Part of a small language model's weights: 8 layers, 7386 steps.
Each number is 128 + 32 x the weight over its row's rms, rounded and kept within 0 to 255. Layers, rows and columns count from 0. Numbers have three digits each. The size before them is the row's rms in percent of the matrix's.

# layer 4 MLP gate, 512x224, rms 0.103, rows 99-140, columns 112-223
097:121148117096133146123144172133034093130162177122147081088092134128135135208136098151101140180172082118152161127155087135116139143140138190158137132109109151112158123092099136119127139161095142137174105142095108106134156153145148134122156179111113055121135040123131170092093109154098143165169128099140082165080150048126143100051093088109
100:124197138135117162116124085138111134107054134174159161064164166084117156066144090124124109089109191131147116117113121099171107109155101139085123147117177169155091178178156165119175186117192098100117166129104110134149171144110077134084130082093101109141036139143121122110087139146067093100120151091164163112080153123103104100115115164137
102:137160104156179086065151076134095166119176127110146211163121125107150121162144113114056102154145117096179139157150087111129165170139186172144136181120137141092173122145191201093097135088141147174125151133081180116106177140153165105116090141100159103130128099144122161114109136135122110155112125146126128077111149120180157102163099104061
096:145141184121149144149150109105171136163107086159104079169168129137120105067107078152118121102139159137166154158119097128076120144111162171110110131095078079126099095060040103134167186096103133141153169123105092191141140101138136104157108127122075087124107133091105132150135144140104122113100118134175177144090134100155122078170116149133
102:166130179079144127125101095166142114122137071128156132145188161113138130061150121090097156188146079164093122128119098099103102142199087195099149085117105128130137154129162105181109149129073087171091140083145144122094184135160149106122161138088103151159147133133113155129137173149109132176153156088161128104089181169087227086140163151092
101:134133159136129121119161190129129125069113115132099089063131093102159115102110071106110101099129205128205142211150160114147075101161124049143074147131137042103081194167116106107134177180140131133172184156179135143144112104142165140125109106097091105105121190157149125138101109093127132050181094112122128127042131130124118127079122198132
099:125121132171124117152161112058140137147167143075161111097098141125109161162114129109124098127156104082141114188119160083106086129143104100173078052070160140094113108101100146151094151111148164158145144110121050071152125088161148113099164102155033114087102106208189159062114101114179126104159191084121103125098147113172156115113129197149
100:140135160158099122076149062062088148146107194129125145106109123107113193102144098193182085069159161176065073045118150125108139083162162128104119107105109109127122136127095097114134142114128155132108146105115136090067145105125137088119081184099085112113142144119080157164118171161114104106148095166123171130065119095115139143158125105155
104:117124179114179103195164161125171171101152155093144110213139096088189159136116099137091069130102137134109090121138107117124102098146121090184174137119065072159149135157164113167110151135103062135155080112093150100125151101164161106144136146115165134159132105196111143159105103130143113106133132133167092142069109180137144159110172138110
094:135141147132132151209192117118196102105157121143139120082104053155109198135128090173097090096070113125143104157137132133118156100157179183149145164110097139086159146149075136161141083108073181114140083111176081071131139108156148148108130056112116153116152115176144140098108118175110157128092106069127151108154109099110099179062090175189
096:113145204149101119142179145091117142116133139137105142094138106131140142118121116134157115157128101154169092122125150128113084161160084172116150155152097082094099179163169111161077135116101090138076057172188129100143168152068100152058088108133128171088160118149095141107092115108166120112149078112099128150156089152107135120109190138128
099:065157155120139169130093114173186140089087165150108077138139146144172122126062123167148129161132167125128119168131106133141147097160164170145101104118162198146106113144133139171152150147114124172156143146153132133174141161114131189155112111152172130092079175170147136101090134117164166110141149233101146089159157122171157101102129141145
103:131178148112162105053152087083066113115138116129103138108118142134184113135152130095167101093097161134098211160119166095171139164104197105117098169121204094148053118159170169108158083135103121096104164114118163116134138146128166125167141128099118124107176146140101136144053143108114120124117139153115107107101152099143175154123149152144
103:113208068170112186156155103118144130104136179136098090093091144076187163185146098120186144126154083078146131124131162129121172128130130142134103120135145110095150081125154141160144138137147119127111086111151126091155152061110169138093119146105140184129182112120149132131112132164135147095134113100114123146137106138156147147155132137099
097:119129129155121121104146130118138098153192083113073120094091090159173121113074067121205121126126160178143147128137187057139103103135146131148098141143161088052085159147168115179093128130112137112219071109139139179142160124176137151117043079190125116076074159145142159086088079113147159128138085155140106146068126048139159143103132153128
100:140144144117087138105123215132122163107142160122110147107134150117118095164158115115168159121077149153182165148107164125160094112171120099108136102169109099157117169128110167115120176149099111113143168117115074100106201170134093162155082091137092129120128163112125123070096183095094096106061085158116165094096062145191102141133162128088
108:138094111168135053137153103172120182114166172118094100107103095143144103122076133202172145159130069093183161168112156130128061125084124132107166173121096095109149138144131144166075160177131174121099121050153101159175099119146103139065110115103123170151144061161105141114096104095159172094136118143153096115102139118104081087074098170152
094:120086165125080147213127160146162175081113092142130159105158162086096182100090112096138057145108164091177136099194170090120105152163141116178143137184076139144122170163080132085059167196127131148068157197113116144084133109169094126126142112099134108141176118131126156097097173125130091131125143166197161061126127150102142139118137164119
100:117209141084131153089103107132166135109136187139149114118116127185202129063119102076110097099111069081149161124092103120086144164137133151102139169089177129151115151156144157176138144122110078139096148156082141147100106099125123060049154134155088091083167206143142153099082150111136147131138186121195168108125150130108135157147165208138
108:127141145152117146134201194097113173089113147169087152139087171089107112097105081163127109111061115078123155134220100128126143144114175090177175173119134043102143127095086090195176102165153130181131090111139151109126137199169119130077120157153122172108144173126184131109108133142165128115118106111114101148117158124094125130051112129133
100:151104142110160081129151121105115142099076073124111129128119077123124145101092146103144149079199085097126079163171148144171161161107148095172100157116136161118081101181117185138161097148100120091079133146208099185104176119140116122143134131143136032167109115120102148142123182114140102099172123158068069093178134161082121123177135181157
099:130166163099130158156104100058127163089151130150110141146097150150133076146126071126128078130158111159165091170180175119160109160159131102170151157116168110154108138121163123155079141139156153134088127108150139138117158086132149049151153128104171136129158161158132136115143107111136181081141201131077051160114168142171123153079122166162
107:115144120157142132128170122110125117067118074094146161082151151135126092110095085115167147191079138171114084129097130091066105102152146109130108151105114182147120200126113116121141099138144101162154096119143166086128138062173141102102146187130121167108120155139147190148107096099095171133142140149102103115102166099123145164061088128109
100:100116118181071096151131052187174132065122153130144130095142125120142158149147104077146125164153097107156161139080151122130154155046105089071167161085100113110117163133125157122120099135120082164175085110136132136120143140106106101143149092115133137087194126123138128088136163092119094078104110162096113150104106110134108145127107149097
100:113159094129076150092110175073119077097082120145099109089140141106166142144180080123110108123108117171121093117151092110149114153105106087139096094104132105132053157169082142156158092155097121165177156125129106110104145151156086185128100143121158147095136151170178126144125095191140185124142133093074096154108067115073053135125083102148
094:183146140127150153100120094158152080081136081130148153184075141126113170162136135115128117127146173183109171152124128083151125099140164099155135112127079077131120172116087112178117127081084132140137162123134065085117242149166081141097123141159114150105194127094083179127114081068154119155105187125147182140118145085094088139138109151157
107:131092151134183103152188100143117108118164112111130103085094152119135171078137160131198123108120165144112065184139120130112129162140124143158128102142105105113128106147118084105118085140069117112097075121173065167120150112137133173087086128133079115138152162155158168110100120167135146158166120119130140148075109104184122150081124127119
105:059090156183120157107147126086126103118096038141096180152160120118149094147088104135118149152155098124179097171166104074189127131110100102102055125124178127101110128151136154114137095129141139155105149117103123138153172129125056133138109072098138116123111106099096137167080195099130121077141167126131118104177139134176141092097116171091
091:129125072153105129137168104138104103113097180117116059145165141154111164142134126126130118182155185098126129141121131039129146168104098136120080082112126114110159106153212173172141170158205082153133102127151076116109138133147152104176151131146117176126142101142188183127121159139082126151127145079130156144118130154127145131119068138157
104:139137072179125137118119123084082086095157134178162118173145117083127146132083114142084069132100129136105117162136120095183138089099134122084183103155055094147148141160141132141063192154136028153166143168097170149141096168105130149147095160094097101143120130137142146082175102202114109108068142082117170151101120137146151149095075101122
093:153108138145077140150097124174165137093116104095130203126188143120065117103137115066177102117108129098143177107059081088087193111102167137144017151153117081148145116143144143147139145108118092113159088129137092109138147117106194122127063083114123114206114098085112136081098116131106095141146187145116101096076144126106134189149141148085
106:140106121129111085082086132169170127136128171150113190157134123089144086112116133081095152097140138108146156114079133048107137134097094127158130204166129151127133138117142158076170124132154129173163090145092092127120173127152164119163104151128112132104132124162124163101082149093107039120082120122107120127145181152147171071110095076132
097:136201085087104150120142100110131110121079120159151073110109148100104148089151127104133075125131086097098155111173142119125134127109137179142158134074127187101070160167165175156175110117179168172106068134119118104100162098111118164118175106169111086103168159144185138098152118151099136131089182075115134195099146126085066103178151116141
091:098171149186114126161131090161100098143132155118129103078161122140133125148126129084157126105104100211101126148177167100123092123097147154167144124093137051112126111176187118113164157184167134191138098112114134117121163098143105091131152138099127082163132185122142115135127114165121087091142137103140098121116104129009145166124120166141
105:093168145127095103111097216103109130118109130112096047123205126123109127115080102132146126116086131115123079189114118115156114151134148129114094171174132142125056130100119106104123106154104143216100098077036113106142151092173134136163118169155104145138130170122183160147096144131155113131062162145070117130121134118132176133123091096108
096:173137179146089123128093132155156143164134143134185172146133151081192129126132118122136064186088171144112130106118173101181191182177167122155078136106120130148089138139097120223136132123120134147159096149145161114111117157162166063118145102138156118127148113157105122163093141103085079078132143132064131094120116099149112070135140121110
089:077076144188099173123128087190168109077141114151123162142162091118145114079086134189199150095138114131146093182159164129177108131168135155111129119184109165062137109127155140145107181117142156154153083111174150135136112184120135133162098161127143166113134145058099102232124183110126097054161088143128126071106154107085076140151159126169
094:098111141136181151107106124141104086108135126044152110122187157154130171139170124150166165131085092112156148167140118156152148147125197083158149127126165109177104154101211124126139143121169149083138100150168108163059180120092128130177151144121124090183153146168114135183177133121087137123125111153115107144120132152136100073074097207178
095:095145063182137101131087124165130112094122108132132163132092082144159169049168075073167119179137095112131177136108097130134154194104085144107073146125169132120069143110145134115160158115091121123071103159146086074104100092096113141144086113116120139112073124096152151201098162124179085148128098204082109116205130226113077098139142144145
097:109042129101111082128202150117142095100128134138117186158158120121100133069101087148128154131176114074151170123152082170080161153075161136073142152066147198167073168135127118111144122093131194145149096153150121080095194120144137103180150119135212126101141107147123160109085155112167138150125140070030147183168177122131076152152122172192
103:112152108163137120105167157091157116106122128101123150148126146092165155111124123112124155184060161124138134151112098128136084101200125084140107161164146096121161163174104135140089154154155101158143134146095137087108153138137157139194141151127089132155137215205137178142043161058122136115165139112122085125138156117163134160098143145051
099:142128156115089115084163152123125158106071149089077137099147139091163162153108089115109130144216157185182054157131116108108122165183108068077176136099102165124107120138112172161099172131104146170106130094144155130173121098110083117109122149121124138124140160092175123157080151162148165200093143124161134080103126115140095068145110104111
# layer 4 MLP up, 512x224, rms 0.0982, rows 99-140, columns 112-223
100:126086143111148118078113095127140150119107051097098136130117087131145110145117154107153169061147122140105106114145120085157173087100150139124071168121180096085076115107175072143138128122115104132139115057134194099136114096117080161156073147166097155126139209164153110150127041165167124152116122114077099120132096163131100119192112144159
097:070171178098102128123083133132143107102117050116085090104112160168079164081139117109122121087110126122187108044162154175200119060144178149128140130111115138187117132164129162114160118057152132111169117149132150129089167164156118102127124110093103184089116179155116110121126110175092108137143127129125166214121184071118121041135167196140
105:185100137139161172072139115107158112084138140101138129115151137103205161054127150137204149150140149120052115106188114153138120145087154094124135123109127148140133127134155112134107140126066096151080101116087195130141151063106090152131122173114085104100110116126136126141180150071157113068131174173164136159168141123221150053131098136123
097:119146168089188179103098126106143135116123146121112113142074152133089166168109112119133107166108105199103142129168129086116157124125135047134152164121130163144073160124131133096148113163091190131116167108099161164121128156149143169159123097102046065129158095159119152150154123134097131147124187068179085115173147104108136095180141090151
101:115112111081098115148106078116135096121133134105142104132114135118213129150142127088123140144182038164074158099098124149154142142118134167101141091104115115109160113098132182181165156222123190088159168082155152151171110141086121105185169143124194124183114161066133122120101080136139134074126173117147120153091109165094118113122151112126
109:017185122142175100100103103145136128104196146145163102127188129142127146119086126140123192199173120161084134118069106104123142116157177160120174170169132133194180123154140142123046091131155080161105116184098076077168141132109119091133132119091148119164109089182128142139177102112166159140137130097119086101155117137126089179085123144128
098:096096196158121176067112147179093180151096144130078134139132143187120111170132133120085092152178149165158070086164098137107153122139132151174192146117097069152131164150091110118116105193078132176073115143088100122133134143153151117145112108100140084158164126159067166157110177095138049070139148077199151181132172107110096151109132127157
103:160064067088114217191100137095095139145132162129118191099056145167066168071174131115127102127104165135122108141155204155107053089062128132207108132142089103146161110123136130107085140113113128119187127122167137127107094092135133151156130174165143095055125136168110142150125078128116126144114158167122109134216150110151156130142147164197
104:137131159117121113159109147138124179093147056086082108124178125148151133139145139142164168119115110092112128110128149137119130213133179138075133145094163113083159158145111170109084092113053119093156132111105119137101133119125116162110165168143151129076092142152140159104086133148178094176176116155103120143185090133125153086119101086129
097:165141114131100164143055125142091129117133097084144157171124167109141104116121099091106205132185116140120139157129152143116146092114100097175105128163106078100112141127099137105084124130137069164110191139124137170132129148169100180176147200129084133132116183062123146045135135097135153160153161106160143143143161128115172104130142117129
087:112162185184103093169128116109122085196086164119078146088102060125100068082169145141137168124110114138142108105113130106075096123128057146115166194202068094158157100136132087132166150120078125102161094167138138132154173162114125168106123028217165177103160113123098103135127044138148073153115050132149158133123118135124150160099130114126
103:093158080131140187127073070153184099116083113155099112108124085123102138109132148139059117173080063141074106112137133144081148122122070136179089113116087126113120065166149147161170130131081148114105124193130090137080160154124136158108130129091070136113169125140152151133143084174158111098092111164000173136189095143155147204147200114179
100:081135104102132129166102172152085143185119166118072141102087131140077126102141111099162142099136131158135146164088133106099162139142094148141132082153092108129132150075156170144143081142069075084115128179186138120119101128154110164123069157135107082155158104191144161113107160145092080104153157166072091118149108152179098096137097088152
107:098177150123152155142193113203099130080076165135097147130122139167144119100138110197133170173111103152174118135131129141141075122081189130151130130131153060146132120111117124120206086084146117133192173161188113186169195100136094151145140142141077122084095095147088142147108100134126114156121097147101127109151151106182189147132081122105
099:172169117112137108106098156192118103108146136129152096147102176076119178130177149099119146136108160185171115109104138118136174122108082157113160139169148091128102074092095219151100075076103117170097153109036059136060094084104100094096119150080126137118148113129166160132149118114041120110110177123129082078090162119086090087128087125113
100:122103129096176096181095106106093139158145158142116158135087179190170144117166140135120097119143133110138157136172145140164110144163106144148108153145101144148098067094136164108130116076130088093121037154075202087140118153119049145117141081130142160095175118184070086106126197161195161094106106130157114184116120131127096121166192121145
100:160132065162117178132135080067121141190131124102101067119140128112033058163114129119136091092110188175106105135110153109127180144121180112119104188139130103127164174213100114183129188150059106104090133165113167090108133152119093210144101136172161153171156093086123108171123100069055139137121129101146124086125145102079053196128181171139
099:114147133152141122163182132150127132168190133188083100166185076157139095106125102126159151137158145093178077148160105085150129160131146143129144116082113098165109123139158153123100165082112118155133128125125117124146144172147121127143176130119086099137057173168058144156198158107107162125095169117097112114191162188136157125137125054182
106:154096179145094115088149155190085093096124069178124120128141135106107125115099105191099095105143166127159109118064166105197069109197099077152100101138125106169145186121105170123149130131096082160157163159117116084103093130156101111141148169132140092133107157143099160107198199144076093078149100128129174202157130133181173158108137098124
102:180077141104139118134077142130225128112116090131175156190115111140174081236107125179141092132175120156101120081105159128113106100129158160163072117114158161107135154103179155149047187153096112126094107171123115175112075126110143124120169126109127183125085081073116074143110039117145130118140169096129170097131138159099125128140193122127
100:175121092078168122181161090086109142196115105065134157190095107038161155176105136126123147131132180133081090114107147172111175167125131091111128125109206106138125095150157150152111138149114135095134168180169103136124077122104148108170098139096134122128126147188175115176131155105129130158115093086114119121168148103168170133112118156089
094:110125100102100089176176173146168133154088123134122120089157150091165093128152116142136169132095185166164135141124124087110104145101145090086104127065127116088141146140141119104100142179124099150160105121127121126118137102133139126081095107142077074168147129202158159135119182071148159116142078079167135087070137123183172101159123174107
107:163132111119112136122135151182102121162097118153122142106188155115141120102151154054168104060167116098079189064090122130106142151113098117139138140096122155194069146198091144078146115124102122100096140136175112115064134106215078088152179114099120103126145110132181200081141167101159111130103112123175091107141186111130113129128119116163
099:096134113163109138104171110136141119112121171110153078057161143119179202127130123130086184126150157124109172102083151133155111104126107174146103151098109112138139063167123135143121161137120047121148150120128129175136128117122139176142155152113135138152138139112088106126135108101174144131107180115138146108224095115131123118104107109127
099:163148155152185087182196115167167172174118152112166117141157097147133080074094102125165141082120128118086124155077179078138093104155163150109172097178143114102197103124151125076115225100128081127145079108105150121112107158128144080124106130132108092161131102101108158080131164104128064118141114167168133153167169166141158101115133193095
099:083185067121104198149170106152108142161127089161182175158136110107146140103141103141123165124026146128132127089102101089140110062122084131167126115148167098129162156148120142092111097145148132123124103151135118107139103165114157127088047077130119128161102112127120144056123159162046142147132122143210161134159154094116110101142190128105
099:110098120093124136106169105097135167082097107143078153090125131080131150133101125131117118131138085191136104147091098161130159104192070136160137156122135096073148135175135081171111119144179132152111168170141093137143130145112162100128099122146061161106152193134180123154150123163160140132169094097115141140060131129106084116112105083150
102:144098135161152142120121118148146089134137156139114152098118094140122154109109173159157157119179087161124078136204127080077159141223135143155154047155100117107144127117159085131131155135059155178118075134152096174095136125038108116119155123129065097126109160148130140173152082114123098197140086159075103187072137165177126125148133108114
098:181134071141149107175118117106129097202136120136147055115190149148137169125082161069133083145126129143083164119054138121168148129141117118098068159118100150132096115147089127151191121169190154112152077084132107177085134126138116129080217139114113230117076133134110126160141109173093120158182132163153107079123087114084138098070140106167
103:157108122124139123204144150125172102105157181097168158132124135150083143147184128148161087066080183098096168137121108153175135100136129159136133141144104081199188140120130118133112063147128132091160128115118130144119074121116118113103110154134158127164159107114173143140177104152150090115131093166188131097047103074174101102113127182139
100:152161107117099102166114103097165106115087136168173161120156063094115124150144167128136141086171175125123130169080163143121110107102181131094160160125169116137190096132078100121113173153131126133154156190130154144106091141079070196100155114108067173092177099084134112177131191186110157163165069177145172136145139100120106165130128192150
102:168120084182195090128112063113124134161122085181103151116143128169128101143135125173092170081140113124095120114130123080119100089163094114202143083134094121111134115172097101191152206087143114129095110125107123088063097134113099162028119143162069040131127147146166137135141138122096128116112148087068131133171139153143133126135153118183
095:113160066140090110202143200118118135149120150082042106104133151150180131106137130135101082074120141206148126148125111120088150124095094029126117135051150151137113078175125099142170113142143197118102104133101119114113185171121131146089042144128133116158161156131205123195081148112140112104061114061125150135070101130102145107186095146181
094:091126101104141101140111093196125090132105112090179109095111164102109132108099156124137123123153150179116171123152129146148153107106177151118137119155104093132121081124185132118187184137183135137128108076082141167120180156096112104168088100132206064161122147127071125109153135149138139113134159132187145111120128137077096128160174144048
100:124081097105131181113157089124199136049122144124172165159134073115141157145164119091126142094132121151118172131170135116101121093174096097162192071115163098123120115164120128150069166167198149098110126132213092106100121139101173110134128148135202071141137105166136138154102127126120172086173123112125140166150172201140114091119150098176
094:133150104097155147105202139083050116097144120120127123158159190136119104096154120129114157118155139120166147149152087130148165109125130091090112145096153102170106150143163161103145102120088134154135117063131113176109101133146093186100086153130130139151125097092099150102154164179184111138160107130195102171129149163092191170079144200209
099:185088127116069110136125114124169125132157104139152139195166096094160166165144110133206168150176127108099175092077143190079162056176127083178151086118162151128091080098131109121138190162124121114118153126153197175133152110142113184104131120109148131125144083115110099153145109104142116148091151137087131137151132110192147176086124127115
096:103153177089133141124113149118155101125079132135082107135168121089153155122142141142174166111142097127085171116137122134150110144116090136108144141161179122156167123113147149091134130161153141098101171040127099142156200074049099122129147127151128153086116129144118120175186093151161133130142158136100093124122147128069125147078150054147
096:156134145099129156105169156137056138149103125041137058113139141157123146197068119119111073117162156135116139097166152076113102071158140079182171134124146145081167135122124094126097126138123168129105197093121142181082112124169113134121169147102122108184139173133098149156190133121130113121144194111169180157058160090108147156102151105154
095:150129080179117185140120116125148110131163136127113115152137131123067211116191134173162117104094122124163136159086098103110162091089137116101125145111122168107154193074129128119127132157105161142166094181127152156191120103164171111103122100185123106139126151093124186101138090103120108096183159115166136142078130097109163171187169168121
103:077118177053156120112204114108089176133135126075130111110143124128118070182068138192113171130090201076164134164160160142042106132175134124159166165157119114135166116103114126104179113134144116111118129129133120155126145176158134143175083116103080101169120167072139158107101160141085112082126087107136201154146141088175142154126068096117
103:163179149143184150142095066098153093109126125088110152148156174177096144156145124125121153172119145161138157104119121096128154144130142084113132113146108125140091144186177123143145131100098165121076147116160107162101071171116130158111116178145081109065112190153138131155118175115177080125167145024131135154105131118148167114135087132111
# layer 4 MLP down (transposed), 512x224, rms 0.0926, rows 99-139, columns 112-223
097:124140089097138132177114136148088170140097162106109109150166079141106111130104044146117152153104098143168135139148095123112052106087110174120108098116159137131150110095133123104175086132123097083134120106154110153116161144091190171168147109125107125149093159153108255139208191089124081126115173137122184130177123139165138112095101099079
096:109167137154112103095171119126097120139097129073136114124100137091111156129144201080156096116118156200142108108096104089139101097145128117151118121139085154057132088139132139140132112132132084162090196129114130148199127073162151153126070142156142118161121185131137000110128072160143178137136098093134147126081110121137079115134115144126
105:112109117138102125202129138147172119086120122135076109107185106057067132131157151148151178092030155175134111108151187181116094133102146093127140097163081127159111096147150113134094205146154145146107077107158116064147147108059113136153150113111144172121090154138130083152182168133141062120139095082160103063167192228126155127149158081133
096:109083091149144163127177125106101108130125136119216123207075102129106123139126189100078180049145134119140111133105169076141121135073105151181193113139142099124108140136129155142101124145057143061172122120183189104154140090180131086111126082148149125121063135153162079104160135123156089153156128151130149132131136179120120151152124150127
101:162161107065151086137141101158094085162144023129083116122104124118104097141154111089157152182145061155128152131105118109119156093166162159162172142115103118131160190126125100189137122149132156154205128172141151151115063103098160097155176162171144113137149068167125086126156133104125087131167127133098086183111189123131155106082141138130
106:110100110130145145173223101099104125111104140140074116124154119108104123132106136107154133170114115169077067129171045142099146150091088144163139146145106163148175118150177120151089116130131192158145168151064141132101143104110132085133160179143135090112121158162153209169195129148184154145087063130135128141112113152168042145061091097114
101:107160082141097109143136147109077108091065160106116072087098138132150145177117198151210124159141118110059143184093211120137105135137152157136114095148125124130063150163082140128146134070186187112140153113078177156104160085094109099114157142141145096109151123154164158118100161175195154140154140096166094119111036094147161121073125152131
103:181139107099154150075108146098106163126131116096131157162144106129108167094187223104174163125123116113121139145115152128134150117116147172094084123194117086140147215076123092115114148144089171090129140107167188083119125117099162130096141119142058104135149131134138140158159121138103158127120149188160124100079113150096130128136160158219
104:161138179171073122090133143113135197050137128097106056129185127121101144104071183137126124127136137126140086134138163000122117148137108190093136151087143164070133103114132180122155109112102125150098108120132085148128121070124184136099119104134197184142099163150092093132072134174094115120170190146089159146112137101164125099117097162143
098:146130119125111103163152107122130091183166139099113134135139141116121139127146058171141104125055139071122138121119143067193159081110083122099136128052137156138055118108101128125117124107082079197137124107152127139125106091154118117095073140110116099186126127138130223144134103152090168095158175104191155164139192096130136109114092192136
094:144152108113111125135155086144107059163127144130145131114129117140108079093156249071147119144127178041081186096102171135107134077117112087112144127128134137131090049109102168106139132153145143101206192191112130094155154113140148147199100162125181106112142135103190122123136071154172083125145095145146143141080099122088127107178107090182
103:131124115145159078144154144137136189132150137114124069100173102129142174154140151076116098059133085142079118180062071158065110088157093120090094101130188066125105085088099147148099115140165125117128142128131143116134099160137132087168130075074146154111158098126078083102104121118166179109133092158156069110149100121126121155179149135152
100:109159143091038096098095161136137083094104112144113068184137139153109133155084119170149125133135142135177140113019137204137047184104110157177170117124088139108148117119145136092128123085140165149162144134072151074128182129125139115101135147090080087155162135098128073131101185168082091135137098102110092151126123078123112160126127075121
107:173145161176174160125106118168138138131174118100101120103072094189136113136131124134117115153103138115107115149175161174109162131177107104101107108147151157083228145121145134166107087077115178062134121131129098151185130140117121058087130126128166132154128145158195179124122112134139160136065122115114105126143130112186117158147079117060
099:136160084113158088170116166108180107114121141195158115227144074080125175181142083149107163102093154147128162142095050199084128120079094117137145157132137089122113133128141087113106086166111116101133119119097162117127169175119096108129154123132147169121114164123121165122188153096171136122073146110103063180100163129155095140099167130188
102:104118112132127126118124140160092119144131114098096086161130086109117169145132200114143124098114076133114131136130117142186139162132135128130137161168187127108113160160060185183166185098130124170146150171073196171114082162083192077170100097100151159108116109154115041155116102166148157115149082101094150097136087121139068140147169120138
101:115174118108125176162096101166149153126172173127142166155094213153105066120098157130137106112159164046152061133125136200142141124164179126145090154110138158118146152143112133168146127056095168133072099110142120131163157038114083111113080084161090149170157098151128090175157125109172126125107121107159113138133131085100165178093135170132
098:091129134069156162100103096132108113116080146166093134162121119118114115106178142133134149079110150097086081105094113136099167107152081131132135106108148079110125138131208149133083142158168142108054072144114101131145153112142093142145156166098088062129139180108066067147164131148099132121125135099126161119156143163103117147107137113103
105:127105073132101101117105126099141163094183120138089133123161119135144121081122171152132114150097119142188143103101114128148138079153135129098140140114083145095178166169108130098118100130113086111170104185047174138110192095139094091135153147070083093111144135160107184157086171151151095075100163158151151118099180195071140171158082101163
100:152098178143102163154108085180158112152115097119146135126116122130121065131117199121153159154157096153096094153205087103202122138115152183197148107096137149058111140150115134163115137055114044108114158121124109109119072083048115161096165089165112150122111155143091184125160120128162168114121134097140123115087170150062160091117162088124
098:201094079157116137108169165108165118099162174104167232118112125143167150129129147117151137144201153169197141107141107149133143142095151182120143150085093151116143146127128099181146137103144146111117128132103121033186096137142079118113121077125175163069146099164110052127111125131128150115132145122060164084138147113156108186137079112143
097:112117110111173141085187171147135165122146138039127116082140121119138136158145123093116096117153095146127079120088066113131142143139141117181145126137123136124134142119104156089099176128081181096115117107099144095116192130120111181099094179114196119097145184116157087164092188143099161113122134115178102118109087104154129134148120105106
107:111150091101132051098071099134128130117105124092108083130134148125092170092114110140064128121136124185123125103100134163116068127200115090127128123160173143171112162091111139117140098131139148163146126134161089171133113140173095093136116145081160089165157154144106181124212123124109087165103122124132145096106131146126125126088157162096
100:134187096099124155155110196095173102150138171183113116126142119132157155110150168177169119190144115133163120116169116214089101139107131144173111143091145132050117088176126113119181140091171166073167168116162178168159121059106166133122094104129142135095170153110133130114125151128206141172152133142160127108150134133143147122167093119151
100:114136108144119190133161132166118126107121085192120130171107158092148125095149144099108135164148115189172102142157163091125074170155144141116155106118101104114129146111184131156115128126096103170153131098116123102188121113109157069159143085135095126102116121153183255130125070093126070074133139102144116092135155175129187163126145127166
097:135133125126183117166153140091141147108148108086085170121145123149080170069147067140098135105154118148132134142153074127162145071147148144152142133116140091066134069147138184194138140137137106095095161112114144148130128133091130187147176095068151147145076073131114241135175105140159197170175117141106118146061127151112093149108175175095
099:080125074141110162203157069137169174104101030130097164109127077111102143174136149168138135117174127091128183165125141139114083117135132182133189120144130137117128177157102168155151131124077094099102172135113062167120196176188096164145115126104170134140084177104162043138135106134179181091104094109144103194097130086099150125179068155146
100:139146111152138127164097157126124122171130169072113103181125127135131129090113035140145134119113172170088150165105093157108112181119183104072101109092146129109129181155169170105171117103126141100144159083130111160196168181082170102117105170087031125167147124175137151138159137178122117112065118094144149150016124138127102083160098089117
099:113159114076079138171126129129183099201170122147149135162103159167107094114129111061113145159118134135093160085096121185130136119166128108083069131114085129169107133119114134162155084159125089157148146147160124153102083143101145114142164107118101119130105153052104107162145132156164171125147120095171106130150126110062130179105122127160
105:180178140065090085171130157150102111122080097124120166128133104147186102113083094063113081065118167101084143154099110143149165170098143116076127148145113169109184165122151129116100083110119137131168151135095160198166142139170115199125110197109181177149113153087071108125149118113098125175089102094113170140184142093070135087089111152134
097:168133138092131146138116110103090113107103159091140118152166099062137108137158040152144152114129126136149097097109113173132113161061119157165135124102176096126120134082116152124072109155149118118116123105160091127148145093139163168217136138160164158140091205155184112138145096121174116144141136128124150100159105098169175132111114073130
103:137161152188144118146169039123160091135152142136153102112147125174098152154139046150158164136076182123111140128165122141107142130112126199105117142106157090121149142108159084125092133036107104117127126127155080160124076141142163116190109069109098104179197166143067084119148124156099108092155120157200108118113130115093170175169108115159
098:125115165066071121093189091154144175139125139085151150078126153143131100089164139157081129185142133129146146146058102102145074156189121180147151129142089127115122123146130134104195140125088112185175144122163127141142066134130111172177124096114133101086124143139095105132176106188088111096131109140150174180129120169163173228123098079147
095:177149131089079141151061182132163092111152062121205113177125082104068168124138094098108125100108165104077138172132131189202147142110138124076087072122145194134152113108128076080166104131154157099109133104184145150083142151149139151080131143146095125108133131117089063151167115093103112148125152150142171189178138103174105135138127179165
099:184100135077131169120141130157135072125132152133137138097170108118113139149157141082130069144190106197128154164155085066148161134130159142150165090144125098077144073154127192171108165113131121132150144136150115139119130095111156129115146112112125105102163116094148232129123138136112109141138099147140184140183053099133124115104152084109
097:138141117123068142170125140117129150148125148146105127081097141166161149098154118110182097123108100113132136076141150082059127079159238153097097158096079162092092151154071099159201148142151186171103118073161105117110162137149115164132175210142108119102143157125116190113104142111116097093062166151111137078164163126131122170168116122132
099:103098154185126120100115128082174090125116126137192121129162130137139125111133165116125088110183088154185128149126162047141152165114141151151132100102112117135124155185121112182117098134082107125149168133107162141080061114201131184104146158138105169104103142130131211120149095110162113162152190118151102139068200156122101171100126156127
097:137139197096162113146130117111151076160151117113114084141132174126095111178134086130146101086110128188162123118128102111157130140101071164074189145092105210109177124178107137149150134108133094115116150098091090158096156106093136166138081104096097168038123133134168175141104073126147074157170086095118141146070174141107125180103126120157
096:162151081138118118113133113116113088108104120129082158136134071146155191104128015099158187177128079124133070105149112084096145120114109163125129086101128149118131090140076147115134122142129086157158092112141100115121110079133103152141117076098130123143121081145105255177119135126117072114162103195082139145133111149120148108157109156125
097:125191084105153141144097065149075156150123155121106119139120139129154174157161229148108162095168137099129119130116150111133120116191164123156148128140158147167102098126117143128065143108128103116099128111111194199201108138093172159140086155137149085091145088140111177144068202158122122151118083128161130135174069160101090187101158112081
103:150127127133070081133141154107065141163136075115117148084117066132119121131117255101150193151118122139162146135111131064154132120104114129091086133130128159140200104130168132131115127150125136144115106132132166108127158133105145133179108139163149061156139155135066094170076091122082118117090120114069090083166070167148135111178095069170